Weights of a small GPT-style language model, trained from scratch on English Wikipedia: 13.7M parameters.
Each number is 128 + 32 x the weight over the matrix's rms, rounded and kept within 0 to 255. Layers, rows and columns count from 0. Numbers have three digits each.

# layer 3 attention output (transposed), 256x256, rms 0.0493, rows 173-255, columns 128-191
105186117112131174144083146124163085088103105137132121096111136063161099083137114130121134103144125122100152152132134151152190128086166130147071111083114079123116110118071096186103139127139077
083133128126131089117118099120130117129137197166155107111131130095102123118159124120114081116140097077113094059129119191128172161104107162116133098125172162113080108063218190162111123128158108
096123089085112112101154093101175142082119142119123124087099152113123098122117116132151125109117063159132169139061145158085074126137105128143088099117129152097066117154148133102139208139093080
167130111153135150201189136099121166087175094109129157139095148104131175132110131122102097131112127162184157168097108098107114066111172064101143077065126083132143200135100132169179131165092118
159112131082137118083162105200087091154158104134129152099092194153079140069166151120177071091142086094111040130144131134141117085139161206123139092134122138155039116079104127197185162090096160
126165100142144139134066060155177103081146117144151181084148164135176136171162102081243059083138112136150107171105159118158103141053126103116133085164142071109129148137182173160144140065096174
130121098118135108083173082164201093186118118127147136097102110178131163198181083103143102143107145166068116042201065112126121128105131126086116104152142115169184122094142116155090114161163143
132125106101132146169132162162138165114120105117107228066127093095195075143196132111126166154163085132109060166123145135127129082140141168159147138139196126176118139112115131147097100132174111
111153188189132073152204107116070139101172171145113110178092210128079134142143140119142145055149130079163083150143136140084132156068154100049136095096133102092117052108142154091101092156153152
113120166161098157124174067125122096113171180134081191142102165086109132123122085163166098098150133139111121107097077146176196070122179157090171083155134084116134157111087168129148098083143102
140107155126111118120112111115162107130124191176116097127116112083175155132105140144114087200137098163138163123106062104101166117189187142185161126097170133132175155134124118112129173132077093
160180146142143138171129093148087128092068170093052155095168084149041116129156181161106163114127121084161161136176212074162099100100089076064111124142172074127100146119101105103141107124203146
033163156094173135119118146099123108108123132160117069101079104081085075101156077141126094142178125149080130169135152108137147120074093200148107161157154112121131074103166158150119163144150127
098141164149139115127181139177120103085160094152102112197083124109071137185125142155092138142133092146111160093057130132135146159166123137097126120120115106117151124134134143141112126104255123
102103148135075019169138157133148125151120094146151113197143091061084105094131099131117115152134054199107115113128157128135142132135106141127114184102129122072137107141092133167159157104184065
102127169173121059105139104128107136121140075100133134082126091123127163121169092202089090149134162104145137143146086115105181066062141137139128126150096136180118123133172102160071183091126086
144104145161113068129098090080140074133144143152151175161084108095132105175123217150118112070089084086124070108129134222163184176182127157204096056164100133125134156143141136084132114100147133
113111119126131108130095150151104048141186103103089127138107070151139173162115118112160174126092131119150052102163146143070144125128142197134144152159153111135153185040042121124059154134113118
054122112101111145094175121159149121120121143111127128146148127120151117129164111136165163106178168135134059096119116128112152151135162173143132102125112153119123078114059173159063169143092140
107142111132119097166119116130093142112167143152093144155157115141126061154128097128138121110146192097181138155129113122121095095129141143127130154121139120110054123198123156129165180085139149
188115109116118157118127157149145156112104082171143152141083111168134152081166117086109049127082174158145086226150091209174117086165108119136099112157139127123063111136139085172044092112150154
128130112089080107124106129133086198145193049095151130140136105112166114151066161169124186165138156186082157100157156087107164086142123154144097171125172200057129114122096126077109132191172160
110175111119068134148121115122156071127149160118102117101134137084173092161094097091080108113097154119100167152148151115141152128136097120096073053183185159114123160126047090092129141161086182
151103144107123096111184097159109119102125153123162056077145132143080141157148132146089103115137114100083205094141109106144094162176084101192145102069160068083093191096100100126157199104112170
148136068135102148123124170087155161194116080115103124076121099068132089129103142088162139108121172112085151142098141135123159123074111172139123113137178153164122168112146112129152167050141100
075054118131134104124117191131121098096125077172112125114170128138138118127105122152139161089067173114135138172134110070173133107129191132160164116148133146123111197064111126171144155136132145
119168097143105183051100108102132137070120127120107096128165100133133163139212072125136112108151078086141118133112120063113121122142062159101160153153087111140136108114178069182058111131163132
131098177105129169161126095144136115124130168152095111090150165113163165170047127124119152134084077124104121114137086178107118146149104122127133148088070153111107126120104180082143136155130176
136148133111119034146154131130154112163108096162111078155097103181118126134143091148114151131098111123180135172114120105159138134198133109143141092194150138128089073080154128116088109117070098
123151153082093120110055115118142146100150086148139161148158154104133078100133097134130124142141155057079175132093206200128140167091184048074107167082150143128115117119169114179113106122120120
186176167118155105120136151132176050084152099076096143109117137125146170145139165031153160114127171123110096101101106110090139104124151141148111069157063109141072132192150142141136147121123081
169147124124148129155125109095148171067107086167171073212118175115118138165185220161082098170134076064135168178101163149134169134176131089006084181094182054159137126099098108171164088099188163
134197101165156093132147071105101133135139184104097074122129201157137129077129140131148091096159163110149070137146115140165090122082091091114172101155108113142174127147146162102141111140115178
092129157138160084093134113102162098162069056145119089090095100135123169128125169092079106133105140130112179093118098126143106158127106169184157101131128193147181121156134151160108128120119082
176106073139119175063144049130091121133101167111116159080125133166137099100117151127151145133179107087154178139172156139079111075133088144171096116121098075129076156164113085098137092122168134
117153154172095126148148138122063126157224132163116119167141119192141106129090131148125137143114109106080120111069106097122128109092079138179129077154110134176128128125130097215100115089155139
135150057094079078094152113129132080121111153153180123115105112094091124096162100139153095124134125120089096135123115029139122119127138131187102123181122190124147116166137104166133161084176090
130113092175121172151178101096124066168128130123122179121112095087096103155075129109125155144152158142127106159114166110117101135123140048110141095110119139173018147168105135097094140144142137
112142113095102077110153122134122196139127112151109127119191161129167050166164204133103154107153118084135104147127098197135168092105170170091136111105160157139134042137142144156172103123143150
144114106112063151167180139125133158143117085087107126126096101164158110163162131055097058087143144160090104154123162105031104139107188114170080132160110050136117105061117093178146129106116167
188124176100146152151116093123195137137137106096164127153118117148110090079145140118136149178117107107111156134170114146165120102058160146126136131133084104093090110159127114106078117110094137
111101174108077136075138190128140144124173137130141156152093172106155110129102145124125215140100142160130161065100110149096113112145150151098116124110131143163184167154085109147152102208144112
156159119088125127171118137137099131097080158076194122123137089170147152147153187151196118154135090078119111113162134096120084136117095158116049136086142141148096167090126153139118157125057182
143129157140088156116136091154188079118104083110074089092096112092129155115171136138115121112129147146094127072102182135173189100134116168076139083137085144179124133087160073170153114138143070
058142114132129131177200152136092161075130094101128117078119140156082092134150115122150125120160155135171112097089109160117084207111135062185153082125164162145095215156109105090154082118114066
119154141192054124151168117180142145189120168136141102171089093173116113167099132161080128167153136133141193075145140130133073124162051123134121141118138153076171102137085162119134118168115164
102063099186165139158151133097166115083111185176136150152085138156071171113185082073130140080140110179168102150123160123150136127164113153145098179139175151115106159128120103172127042079143132
096102123095161086110135134096134079175135075123097076165133137177149138178114081142091139098124179114106103174130132130114118083092168177151165112136132168124102160095131179122110088123120059
158134168093152166165105131081128097097150134163107130143133125145139131092096128137106088107118143150142102124139136162133114152136108063051126102133135085155141101115095180109145042170103170
104114133172090102106104056074101113062118114167104142146133126095136134153092188141161184144130106182111138123089167148116163140119118112131178157131129149112114173125122140128158163148090160
104148186173145098155108126127125144161104125140107092145137107163173083138107117133089108085097137102119158119161084161144154127153090189076146101097096103163113171122116099153053188151113126
107104139095157146182119096095073114106150096127153130108096103043139099119091092148098116120135097132142162120126142143124139156104188130015179197094131166146079153100158099143143166105085139
108064144132072132080142114121145144170103117117103098160101095144156122172093129119123099150142144116127091139083141148113173117116086171161132092059103134156140134135087125148142055167139132
101098161122125095153127079122170128110132157190054162110120117119171183126121131166079069122100108176108154124111121116082135150092074156130121141156130105139091096116194108136144165132112129
187128162217129118131148118185176203118131080130114130100204120162093081167104099151102124032096125134170142139167137169135092184104161092147120120137144173129136136123147117162172148104042111
101122143148137180128128113096116155140156114142096137128155185143124157079090099099110140146139169165126153161091155143037141139051126173185158171129157105126110140099159087139095132070163161
086113119139208114098099188139104142101065140154126104120112106098174113090090181126130122151177103124136065136175159145122135117124066124113116167106134136155112150094129156153151122187116158
095171106112119170139084152155164155094092142146092113126113149104115176164143143122165103085070141175119102095139183131133135116120164163131163117052101105182142113110134114179107078167111155
126141121112160100048135109101092087182157160110139087167178114167128070136059062185070140119064118174157209145026113098129134116119187130116117182174151173114071159158091117105143183117089086
098078122151079130187117125100100190129117126141110100090094071098104184089092115135129113074186115077162112171133104125115085127151135105126103202099158118150082181106132103117104094139133119
112072145136105161115130191153172051140140107108159130163105055140095123113076100084127151091094164188110130071141130082123145150143133139162099117128112119114146155115112095131148177150102101
110182199144153158176054126146077151097111116106171113087164113092105097169107093135105197101090113096154101062167128148135167169113100102116141110108173156101172123118137051057089110150135146
149135162128137169089079097130130184139140131085176139126122148149157112111190146155098197168103119102160120126085139133142109144058167165140137167161152071083146114126115112122133078136154073
167130141116097094082119120087130125112153137120066155106133081153116113123161193127122149163111138120127071149144112118141134072152101132135146118108173126146133094183141085185139154133091150
155117050085115172109109174172144131117103185128117102144102179170081142122116117094194150138174126136098100146093115112137158177147132125171117131141079121093141111211090089133125225104088147
101131145166115104158119108103156109143111205130128143157141138093166129141162099101086168116091138074137180100128151076072101152132164096116126150123119146135138074166148160118090176129084073
156120109130122095155139146122127163040099082188066135146158081115136135133132139112162159135142150127145121167080106145128044130128154100099099155092157162115204076140148126130065119119089150
091045131118188123158161117081102088128096149157119108108105110104162130158120112102097166138111121165106169152117161143111149141134102132166086250161098165141138100123076062107113156122095156
143126104091133150109109105120120119152100141171160109161176132149148203087161182092190095175128134115072144083100129138158040086137201107155115096137108104144104155142070134201083091122109129
139157144092085105184143131111156101108114177110169113131071172113188095153172188158106082100124080150157161145075152220103116089186126125174137152173135074141106121136134135173131143193088122
134143179129120176170096131145058063134127196087109131147160171152197141152132148141155077096100159122133079086177197116115123125105075126141095053130187158136149111179124139149093106167058158
124131109129200208170192144122090126109082118178141146135134144131135113094170107111123105097121110113091083155119121135167102135146107144107115093093128167141121123107122134170097091134136178
129158165200122163088139135076099091163134139097108132097126111102128142073176157149141149099108094100160182107096131128126072131141137078162146169139165145151121143136143177157189141055116097
053121094115135124141107117073094078095147166148092131132067162098155127116166107081084187141128155131129172144071124137115178095188118094175122165129183141108140137128079133108165106109107087
117200123116132111101144085165182117062135119117101131108116131112141064141153123128091122117114129126145085156080172109156128068151181188092129151195180105122117163116075117141128111096168115
146156138066100151181147093160132078148116154120203072074068108056116169139129134176138134077153159197107170145176143157142125067207158173162122082123085128115053147149103199118128138105093159
111101145104095103122171096122172117174114123161134117095151165153121108137129139149117127112125114179064132118111101134159096157214126147101085100094164101068113138177100137133103092137177147
129136115092157122183071128145159173120133165142144125146181109134148127121132104140011134181185150072197190135129166137111093151127181070106117156113131172102145129125119156158146197122085158
130127085109125123128130164114099108118142171111158134063106098122128150110088112132115174130126159176187134119064151099114095141184138179143141139095109118152109135183114148176132113143100081
123118153108080117128151198131162156092108146129110133131109151150126127110160163172105118150179103076176108136082128126141137093137134187126105140094086150077148092131133120119158139119136116
125123085198140179125154123165103125123109132132136119146113132113116127113115094138149124189082168137130110135112110130192106155091129127086122065189110131156170127128093141141143106175164155
132087137123153049142161095071153093065105133128122181093108160195219093144199131110113118126144147147086068068156084100136126160113105140139157141122105169143111096108182147132082100130089148
122070180148158115137107093131124102121112128104134093136144121131057112124116087102099125114115139168114142138102130154100188110151095101107099134090162153120174142170166181163145101129120082
# layer 3 attention value, 256x256, rms 0.04, rows 174-255, columns 128-191
175117143174115147107117138113095079084161145067143129139086130138160112139086196137131131158150099137082125129081122076101115168160136132128132140082156092121122154138156125123126055129134126
088150155149107150098135102183141075086090107155087165120147146112148101099116182102153149082095174100121163152115123113144113113096043115181104103139145128156105152178105080128100105106089154
093175195115188183157196149151179147175132112143103216139104105132128093062175104107142075142076179159129110153147158112115131121150158160195090107134082179150084126169106109105109129091098146
121151206129125144151102092113194122142127099157131151113146098125190093151157140094141141143153117105140136108137101160143137107159140144135148136146149093106078089077085091154100127151166130
104075118135133071140177135094145096160123105147127094167075180129085156133044150190127109104112131138131129155149145118160086086129128157127123137147097112147149178136137132076127121129089148
165144140126181191104143090107117136066153200109189096130142093113158151089052134211072183074125117109189168098135097124129041134103136161079171182113157136099180059116087171167088189121143122
084062165117142118107165147079098068144104123107096086164158115154079190187083148093119131153138185194077126166094168095085115169139134128120153143077123124105115123110115168121158123137117090
132107139157115161099142093142185174115186097090079171124150142174172094114146122143090088133082130162115159133114096167125162124195118131161028112149121133097113124165166133177149127105123139
157153129129130116219084139090193079077080124157100135081111117086115134114042093132130139106163162206079143133116136102108143090157134200095137125131125147125105115049159141128139133140181121
140175088110102133108129142101102134142162080125181137148136189062138051145150112147117146102146144174082111133087116176137116113070130136141140178093118059153084111166115126128111107139124171
096138143131075104062115156141075120140124088072111144112108109128120098105174110162118156120127102166118139114102098112090168142119144078163123149110147195098168078164136126088135110117138087
148093099132084116129125154085109116142088109068133102172126110126168137109047132135117144130154121059128120123142133111132133119138203107174120096127150177091140211134113094126121167120094112
111183103183094101088127037109117093138116157112145113136217119148122110135171128108115144105149145163141140165107108181181098110155070122137047102174154111045102110134156137103160105148075151
114133196183130167169120159111130139159158103118086099122198153157193097149094124090111110169144109132095116144104144147109126150136116099139131116146143138152142131134136128172125156104077159
133106129087103122118132154106076116102141105157183102176091134122104179154086137098151190119103137142083163166119181093179129158090120116167127113122103091116048145112116149064172131159130108
130217076172139101117155144125149113120145138112066102078099147146189098191108102142120139159157168177136174100112076107112168117066092098141130164145105113113097107103139057105149115142105124
117151146187109154116163144172092193115122171102132122132135125140162148083144092064105124147150117155181124148159143093155165129113084126136128199134115123170149121099083087176133119136174153
150123161135158158125117113164140093116116135147072118095133127116144141079126174117112110139144123090106152095162147183140115087224116136121122106125139095157101084123116098173085119120128127
080107053129104120069080126116136088143136051112118162122154172137074181156155117129155101188103147173125096175062129117122081104177113163115097126113112104120094134106090162110085123120159163
123122134127166204133156138153138110182119174126139143119124141167130116165093156129158131181116111135082144092145132103120130125143143169082185094140127120119102138127075154135165121158136154
127154143158136097108120151121113158156086103171125160103152108132119078084147144124138122178173142133113101101176102127152136129096128065115132140172104134145078090118156074129119094179102109
194145088128143138180096100130133139085127125164136105096098124085122182120128158125150064116091163147145095148110130123135122158110143085099155123142134103137098162107123163152144125160148132
109149083114053125084143111158068113070179058145136158168201182119124102130121141078119138083185179157072114122098066135093095134074100112173156091165141155115121172150160152134127127174116191
103088158079083117133113128160111115118157099148116110128163127178126184135095108141108096097134114131106037136152162119167116137152113091201145146164130124158160054123140138092164122141115133
119154123117095144157127111100120112157155142136143120155140103152089123091142143124162157185170124102149159126137131100187118138130085141150177105066096119167151161137111136078108131110130109
133094108104143128112161129102135122118078169102155141123094155117095102107064143163166102146109147149106137115168129110144122104126154099034132107112176142104165150139154146118220138158114165
154104111120129124146127132112147117134109176093097112166166074140141102107139109127104160140092145139155093197099167122111090076121141185136090144124140119114144097100148084159149148123162076
139156134109160239135110096168171151124141102172069139124098165142112083119151116125177144082115133181115178106128120099134148130137147108120145114124122091138088151141150148107135070088142180
128097118151157111139164178096091067195126088161197134147094067145172128126136100095087150113077077122126088155085172122154062104096137128113108109078090220134157123082096138123077085154101121
121130135105146139178144126149166166151066155155088145131113114124139137113086122121110093153071128134122157150140220124112130154175177154134085155148131124105142118087130098152131167074146115
146107092131178130072175102075155096130121105132134216164077127125093155151164058158104184156189135130110117166085160152061063161111118126167027114089107169083175074140086095101080114155099071
154052156141107136174130120138140099091116090148095179079123123114095126139168118097139100101123196146185153170128094144141130095176180198125093144149138074096180143143111141093161155128168101
183146115157159176154119146154131144112145109156162054137106103150155156135114147166132079178136111134167057180099154131135118105160095143080109164109130102162127139128216166154129157134123105
081145121103122102135112101170172103090111102120038162162116138077095140121114125106167147137069129139098114089156111114120142154138105110086127121112131116135113122160157135170176126152158076
149111114101134231109097142162102150158128059160136082136060116123123166119087104138159083166132139148137102144159102126154138140160107138165123136090137138082105110066149142079120111059092171
134112116139121150084166133111091135145137168170147101134114152127143092153064168087137142125209142147131158100092101175090087106115084088067154089163147105130148156164094181127097156117014118
127141116157126116121165136134162177115112158136188138083113145169159068053105152113065132112110089106142143117173181143161117153102155170132134151110083132154173056097143105146122159161118093
126119152087104127135101113145102122112139152111189197145140145112160136152128091156130133172160102186082122149122111120094169110135107158116149158146145126144135128162134148159076056172148151
097166179161160138118130125148155135195061141160069145082148179119102115130122204149140102097145034112102115085164120183163187121143101121085150200194095122158110142173134195134114077203111175
093143113139157091161154171155159139186150150127119091135083135144135122167166128137148140129071117154071090092107126085180114188138100127106168171146076149116102112093093121130138132118098092
110191095100096108152055067149141132111153148145100099113172115131205104154208122075123157140102128127135128172141117153123162123159135088119115127103080158121146061157125128153123159138132128
135140081184150168118159141133128168102168126109118145157119092128080147127125066091145073131118106124134088184133101130144092129135097123063142115095103150105147182119127164151124088145091152
216137137125164072144099123097136116104089201155150096128085091106111105105163129183123145159169131102133128121159146162132150170180126099107155135117124131083154112083124124084125119154145088
131142167111139124134104101143099041075131074109136181189168140168125114152162181162154106090141153144115081178101132118121152137112087135160085154062127120214155136104178107120165129123153126
143113082122129164167093101157100145102136140125136139068144173084106130066115111097107162097118115113143137087106121178109119112164153126084049137156118099148118137104144126152112101121147152
103132100170135093138121183107143123113111177117094173114084189128159067070127141145135141112128076118063132172130161128109145070118126089106127105127140135138144056134063128161093116144090147
133133154119120158184133148111172132122129125153135080151124161093070144167081122057117071152141143124126169114172151131149126127197138136109138161112108091088148144133188144121134144139099096
123151117106148148145177095153136163102114111160125102106115118170112106151138188156053099094121174081178130131148075138137142151147186145120150134092148135096156180092133110131110127108167124
149161097123129133107134154143171078146155125130075117143141081134116130134151107081152131152137164105130132123123183091130172158142114083151132069127115106119154120157144147129132109134136148
157104068103140113118080156145129106119125142098085114142149090111141127162143132153125111185126093161105131106146085079126103121123091138191132129110134108027129146145106154108115107166155133
138063150115133082177134189125112075136127140196149151160126079111118139063146178146099167145143135109135101098090192168161125150093109105143142094152078105175123120111135138064154084195115127
132163147160158150134157165129181186134126146109138171104165144151130075160147121071153104077168100133087062081141128149123119098152123085140094105149140124090134152131192100137154127133132190
144110143150137123149124143130139074085130113086123144093135156124128131082141176126135131112175096110108107128149168144138101106181149042171176158121140095073111140128128095069119091162104154
081129172132124084165140158139121091093167135158069159156102118171152186103220113154134134134105146126112141144134155106103118159116108152108125115094126085096130131161131096151133104145133094
145143182106123162123110149123202118102115151137149126137128141116082142139136121105167103166066095067126089107120187161210120080160182110053137135175155117137186162182139158140135067189118158
149091148160111094129121116159129131136168086086076118118167089153145080148133129157150096119130133153170116151124134164092145147098143126092029105096124142133068148126152129104103101096171158
149083151093145072143131124160150150146128130078117073149131128154136120098105148159088104172181116078179095065133165160200172105132131156139164177086148133105150198086112155173109116119134171
131162140158159147129120085142157149139131113168193113123151106115137212110129131079142105139110198139088092101133177131156087111119105133066179080116092157184093098079133110162166140122120120
125140130110125131086109175143156134163144075113061149175231132211113090126161170084152149135173113131069148140093112106143105179106128119170139127189126162120085124147113177118151146183144151
130181034150161149133131071157090158133092161151169119147151148113124100085192147098140153116136099134088117101138185137100101126146111101096136136121147165152153134119145100168119091139121106
116149077123149134088091169165108107130155094130122127140148099136147147075135091131124170123086062191141123117102078071099082161062149099092136106151094107132165161151152152140091150075125104
121109160095114125142146106150148115160081122138116089060125184143110142115132139146091100103081165108134139150097159118145049184164117108039102147195083134123149050064149148129091096091115162
108143110131111108141120153174088110169111121143134143122118113142124111176109128108139083176113158134094139116141136160126191160138109103136177155128151152093138123087096147141112143115172082
131099127106155128102135162146132137115094151137141056156114116125145113140125160135107119135120187111129152137099127164153111120167097137079153155170137135087107105085120141133149157170129099
123121131115143119127114156139119122133145141096178129131118182168149151160159137131160135178066116200142154156109143175182116114140149113126132145133131074157099161133114175111133144189085138
132121098132159150142086115162084136154128156099073131187108148134085063088137156135132213131142129086166138162182152175148142159120133121106118122142076159125134163132105186151056100093179133
125110116181145077130102127150151144117143150109142069166127146103183184080103146129164185075179088118128074178153142147157132099057137038168147090130115098174058176139140137182141064199068102
045170124155176162137137106093188157152087169128164113098118101094113095155112109117112154104124067110120162065132115135160090134139153114098095152140116184152163103094094122162122114145155127
174131164137144125101106127123157148125153080117091099118135161081186108073185165112123185178139143130157136124111148109169158138129172113170150131105114118149119154185090120146131106099167144
102140070101121123110148153166127116165105107106101073088107092083128113144152067107131097155102122162171145108111061110069112115200117189123134130137115083114110195096112122100079114063156128
142145124089114131116138011160129105128126166084127143144138144132144139094104095180143111093141139094165164176140091108133128164122189186181102149138140138109080114116114107170121102162119085
164156111124161147119128135149174092162123110147193164085101122105111137195132133124156188209092137140132099125138103105051143137117193147083115110128133119107120094130167119104132113118120135
142162124139104143170128170168126134121129139107084097135133131111135093120100108143128129156106191128112139171159136130112142120094139137144135104167135171183099097120149129099134160081190099
155102147145080088121153154115145131123116139164073135113124163122124149112107061162187139142177129184127153111133125110103090113172147069155136128135133146122168068099110127095143164114118134
162156110157097120096153065070083031145140078174074102128095157148122078185088143158109124160169128079124086136119122144127139151073141118164078075124125115169147094134135067118142174120155097
144171057180139173112137172071149062170146107083105141125179139133150073166050091084179104171117145158091124085075075120104123101090104130114122115187151177150173114113097123110122091153119127
095101095074119140178119144128113148116132087093150143117122117146162183139185086061149179048088100150059101112118074136103137160121150104122156139095051095157069158134106119118084060157106168
066129128142160133092120110163131131151088101162156187135136174171141112127120134089118152141133157136116124132127141117128138129107142148139151130119148081201135138085178126117103115094159187
193141130121182087113097117112122130109115117119134156131146122093091156124130107142094153123153099155114167142105088192106132078135124143083075184109137105075125137092147129142118103139169159
157119121120110179196104159143108151153155093169133067134149081118125120100049094170144131164120097095147191122179130154115105107130135119098151108121119134106114139103130112137111129136124093
111147093117142087128086102090090125128111157062105131152085164080142092105083184210089150092153138148096120154136135125126102133103097117176145180046127118115097108128107160097158147141168118
075143107181167156145125129061087155109123142153107169105161113170140102141119168108104126156131156111083057177157157172152147082158082131137116088177090098118199121093139083125136139182115101
# layer 3 MLP up, 1024x256, rms 0.057, rows 0-24, columns 128-191
101142090104137131088090135107130137167153174174060121179148127144211153120174150132120133155168132149113094083134176148126109163119157066107161161089108159135154143187119159140150164162062116
133112112150143111140144101147100140163133114102138159123192122081142091121089174149105147084086119094139146074081111151118127080129111131140063122128104094183069155119093115143123098171200053
138111145092134135068040135059135151163138100124170146190149136162190105122156099142144099119147105161101105108082149160159131113084158155098165119097136147172124106092154123158190079159125127
084142138132151142102176122145165165077149125181095134141115172124112120113168166115144144099137154163176113123085150089121149151139097175215081125097130142127099143098162108108101091116098131
086126077175117165135129087129139095101115153154135145096137140142064159141122121133148103137114141165095054094135179120124088128180109152079145174068130104153093150117125060181158144138158156
140122098165102068121147134107169153100133101159226114094144095089183180081109145120154118120121118108118097179125141072160107162137104131107112145149130092086072120157129152157063146175132118
119094127108153126154078104077124145099134111126116173118142169103226146104146099111176058160148168183148095148150124119147163084108174125081099100119165210110142140127148131111135122166105167
146114089097155069084123185141118086158124130175097234137124162135083094151069160120165139120136113108112135107147199123082198131095074147119185127126088096174128066121125086157186139093065154
172115198124145165154113086019161124141122066168111142171101166132114093131095104157138124100139161118143149137102100104148096088099115181158131164106108094120101083103089129090201096150128066
149060151157147142161162172130095135175139111112137165104153185116129104156128167078138125147138174155110079124184149179163187154115142155164121055136132094079148054135118123121088135138071170
130117141096113148125096105070138115114098113155133155150104113160077074102093098118117159148139167115098185144130153149104132136149112139171071239123112120137129094127146129123135153177150156
100136111141131135163154129118180220123085062114132108185114153085114154132127110181138102154133104102162114142149140120113075114064105093141105176112166142184113163144185170157157191118155110
096103064207166161119130107123136110164129125115151101145117106078128139068135151099105126148101134104103145118126113093099170120119151133152147135175179071082076111157119155120110161083177153
120089153153111110132156109150187118134155135141102146130117084164140192106127111113135086126125092125151076061116158116172148121152156095185155148172194164150133180103117076213175083167100128
161116142130143043056112138107117193062166082060147131076151105158162054041090117138185133187116077149074118130081132181126132135149160116186145067060135116107119139110143107127136137123090142
103180162099140092133208169185127164121086168115078123150168151099135124134196134166112143173160089097127161116153093121151145125148168135167155108130130036126168127079089116083119141131116156
174153134132169132147138138167140135133166116060171116145096135102175112142132156124134086141117144159151122081093131111096118123116145154120172140205144155176163096110140144121103140139147157
111123089139114104114165146055196106109122146121111117096108073090112143076136118144153096093101126143110145157108140084116126104123159202139158196136151124154188125110188123163098149076150135
126150141129124115116141122109064134165160096130128138197183142158094120155112148093156147088093118100091124114171134133143125175084156151106103117130134163166106211174099148137066123088169143
157124162129147159212087136109169145082088106123112095149123098148133123144108141110138076129148138116073129098119134114158083131183125085183117125172096126085118070105176178157116120115160164
122139102156134080120143108059072122105100141123167158121087123084126118078128144159156100152158120098147165099083081141108151103105160181170144143093072120084181083176115086091136101145079168
097136148126148014146164157149088104123094151144103109125115147156129180119074095204093155156118103107142153168122175161140092149070131156138097152202161189090193148143108167094159088101135143
161112158171137163180166105100091150185122117097134077100100125140130119141171103160149190134161125075128092145180190165114051150168154144111074162105128116131142067119125147126098112169099182
132187152181151140153121104149139144127147160071096131121160119179190120055140128171114085145070161208150117140137142155179104157123096169146097102142156119115179114159148180146141096131162131
105082151067109120120068138113124102078199168205153155185122154132078159100115133061082078153146124155135097103134132156131143139122154115159132080131133111108093120075138185139074137131095103
# layer 3 MLP down (transposed), 1024x256, rms 0.057, rows 0-23, columns 128-191
164125156160141124169141124126153162099120083083170122095070110130088146122097138149144142089091161157105186184125100099177129076134118146168107130129135146126075152097154126087121107134185120
154174119128096178104072088111161143083085084136166165063129087166148140126168128123154155081140144032138066150116120152133075131148147114069147146126181167127142153110186181065087087121076149
136157094153107149169174126195088120099130114137086145111124117140072143110110171104106146065146160102150126147116104141109107120118069092160128128167146127101168151135072125122076190124125116
162080103085152132176128134130102084163078127135137105124114103135150143161160081118141153140154112103110132136167089155154137122149158156119181102148109088160135162166072186130150165176137083
167151159098183130145141188127132124143145123110136110219107069132179130108067195144102113156125132110132145098140122128141214079099201074136161134156139146140125138097100153101113123118146096
148170134083109192134129139102061185125112147168084093113069140163100073122108155153096169151145141140107109154126110130147159106109090132129204223118174124142115139103085132110196183149159130
120142123146069098080153125138099114095087116125121073135132099126123106067158164146085131128065118120116122128109145114162066180121130191165162134133114049173116113101134114137138126108131085
156103204126078099153163087090173143125108165094171111169130086117107176112107090127089116131065148138165094151109110157125119124151176084077099071106153153050145227115100198086113103119141112
122137086160095121162111166182086130136133193140190101161135126123158138161179120171116138183106163140109101105118135123125147192111148081161154143106145131145086150181141110149063122098123138
140205080082123134199151143141142171131110107165118110128131099166174122118180106190115110140079155066151064094102117094118052088159111138108163174098079139115150195113105147135110159160132129
152122101177124090131121162156117180109071161159116049101126207133122153113217095100131137114131166091159121173084104087117122151102112163063093103191141129159108106112141188164161172104111152
128151116111112140111111073114073113144154136122113162121143128134156128149145123141114145095132169161111111161086105094137177154124166143140121114129117097091173099136115109142076074092110157
143124170113101100146073144131138172143084153131130130066104178132129147114079081133114104138142139174117137121141127164125061103128139138137094056110094137184122098109141135169141122149080100
127129138142120189077069167132095116185132164127158119086139157149117148128176147113180090153161195170132176164170142166100123109119119136081107161137075138143114071151171151084101186130185161
188206103102081149095149121173062150125099102166170121175117181114163118180178208149103165138135196062175140132128130084116127121142155150063100161144083151109141148148137127068133104134172133
170109083129123150160069089085100137112129124166157170073077101175124167103130127102134129131111144155134151156155161151111071151091136156118120105122170198120093099108131139157144103135190141
051135155113119169119129093105137121122096152185104121093163127134090124132118086157074179103101134115127143163151068138140133163184138113156133150092084133140117150110079149154120178089147100
091166122112156140120087098193086129189131151129202192149151140095080108183132118116147159153162112124141076145127110184131148161105084104074101112157135168157058136159094129176122116184103146
092119130144138132159104126181130075070074137138136142107082121077192150102118079126129122145159122142127158139142085117108125096147084114145131150118117104131147075128184143104152137089106118
115114136142109112082136174135138134155144109129121127124075146108084159105139116103141193159104119116114052128147171113129139148147110142090132152115183147158139160124081099103156163146102027
115129125116135160148108148180111128067121143177122159126115121124101127167128160069138163107206153063092090096139142120088179109099096138101111111153102168132167119144122109085151169153133155
093138114122195137112141043068135112110111142136116164083156108122118155121104094139150135109111063119132141235123166133149105161190115161134102050070163201106143101158117107127108147122164163
087133113108132135097135105147177087106110118103081168095138102144151138135098153097125087155132184122104157153086050123068174126125169090151175112133144152128151140155147099139161147125084104
160127149112124122161165164134148117172135129159152139105106197109115138188163085137169152137178095069118110115088111141159149116179156113057189151136117153106109163132103110090114172142106171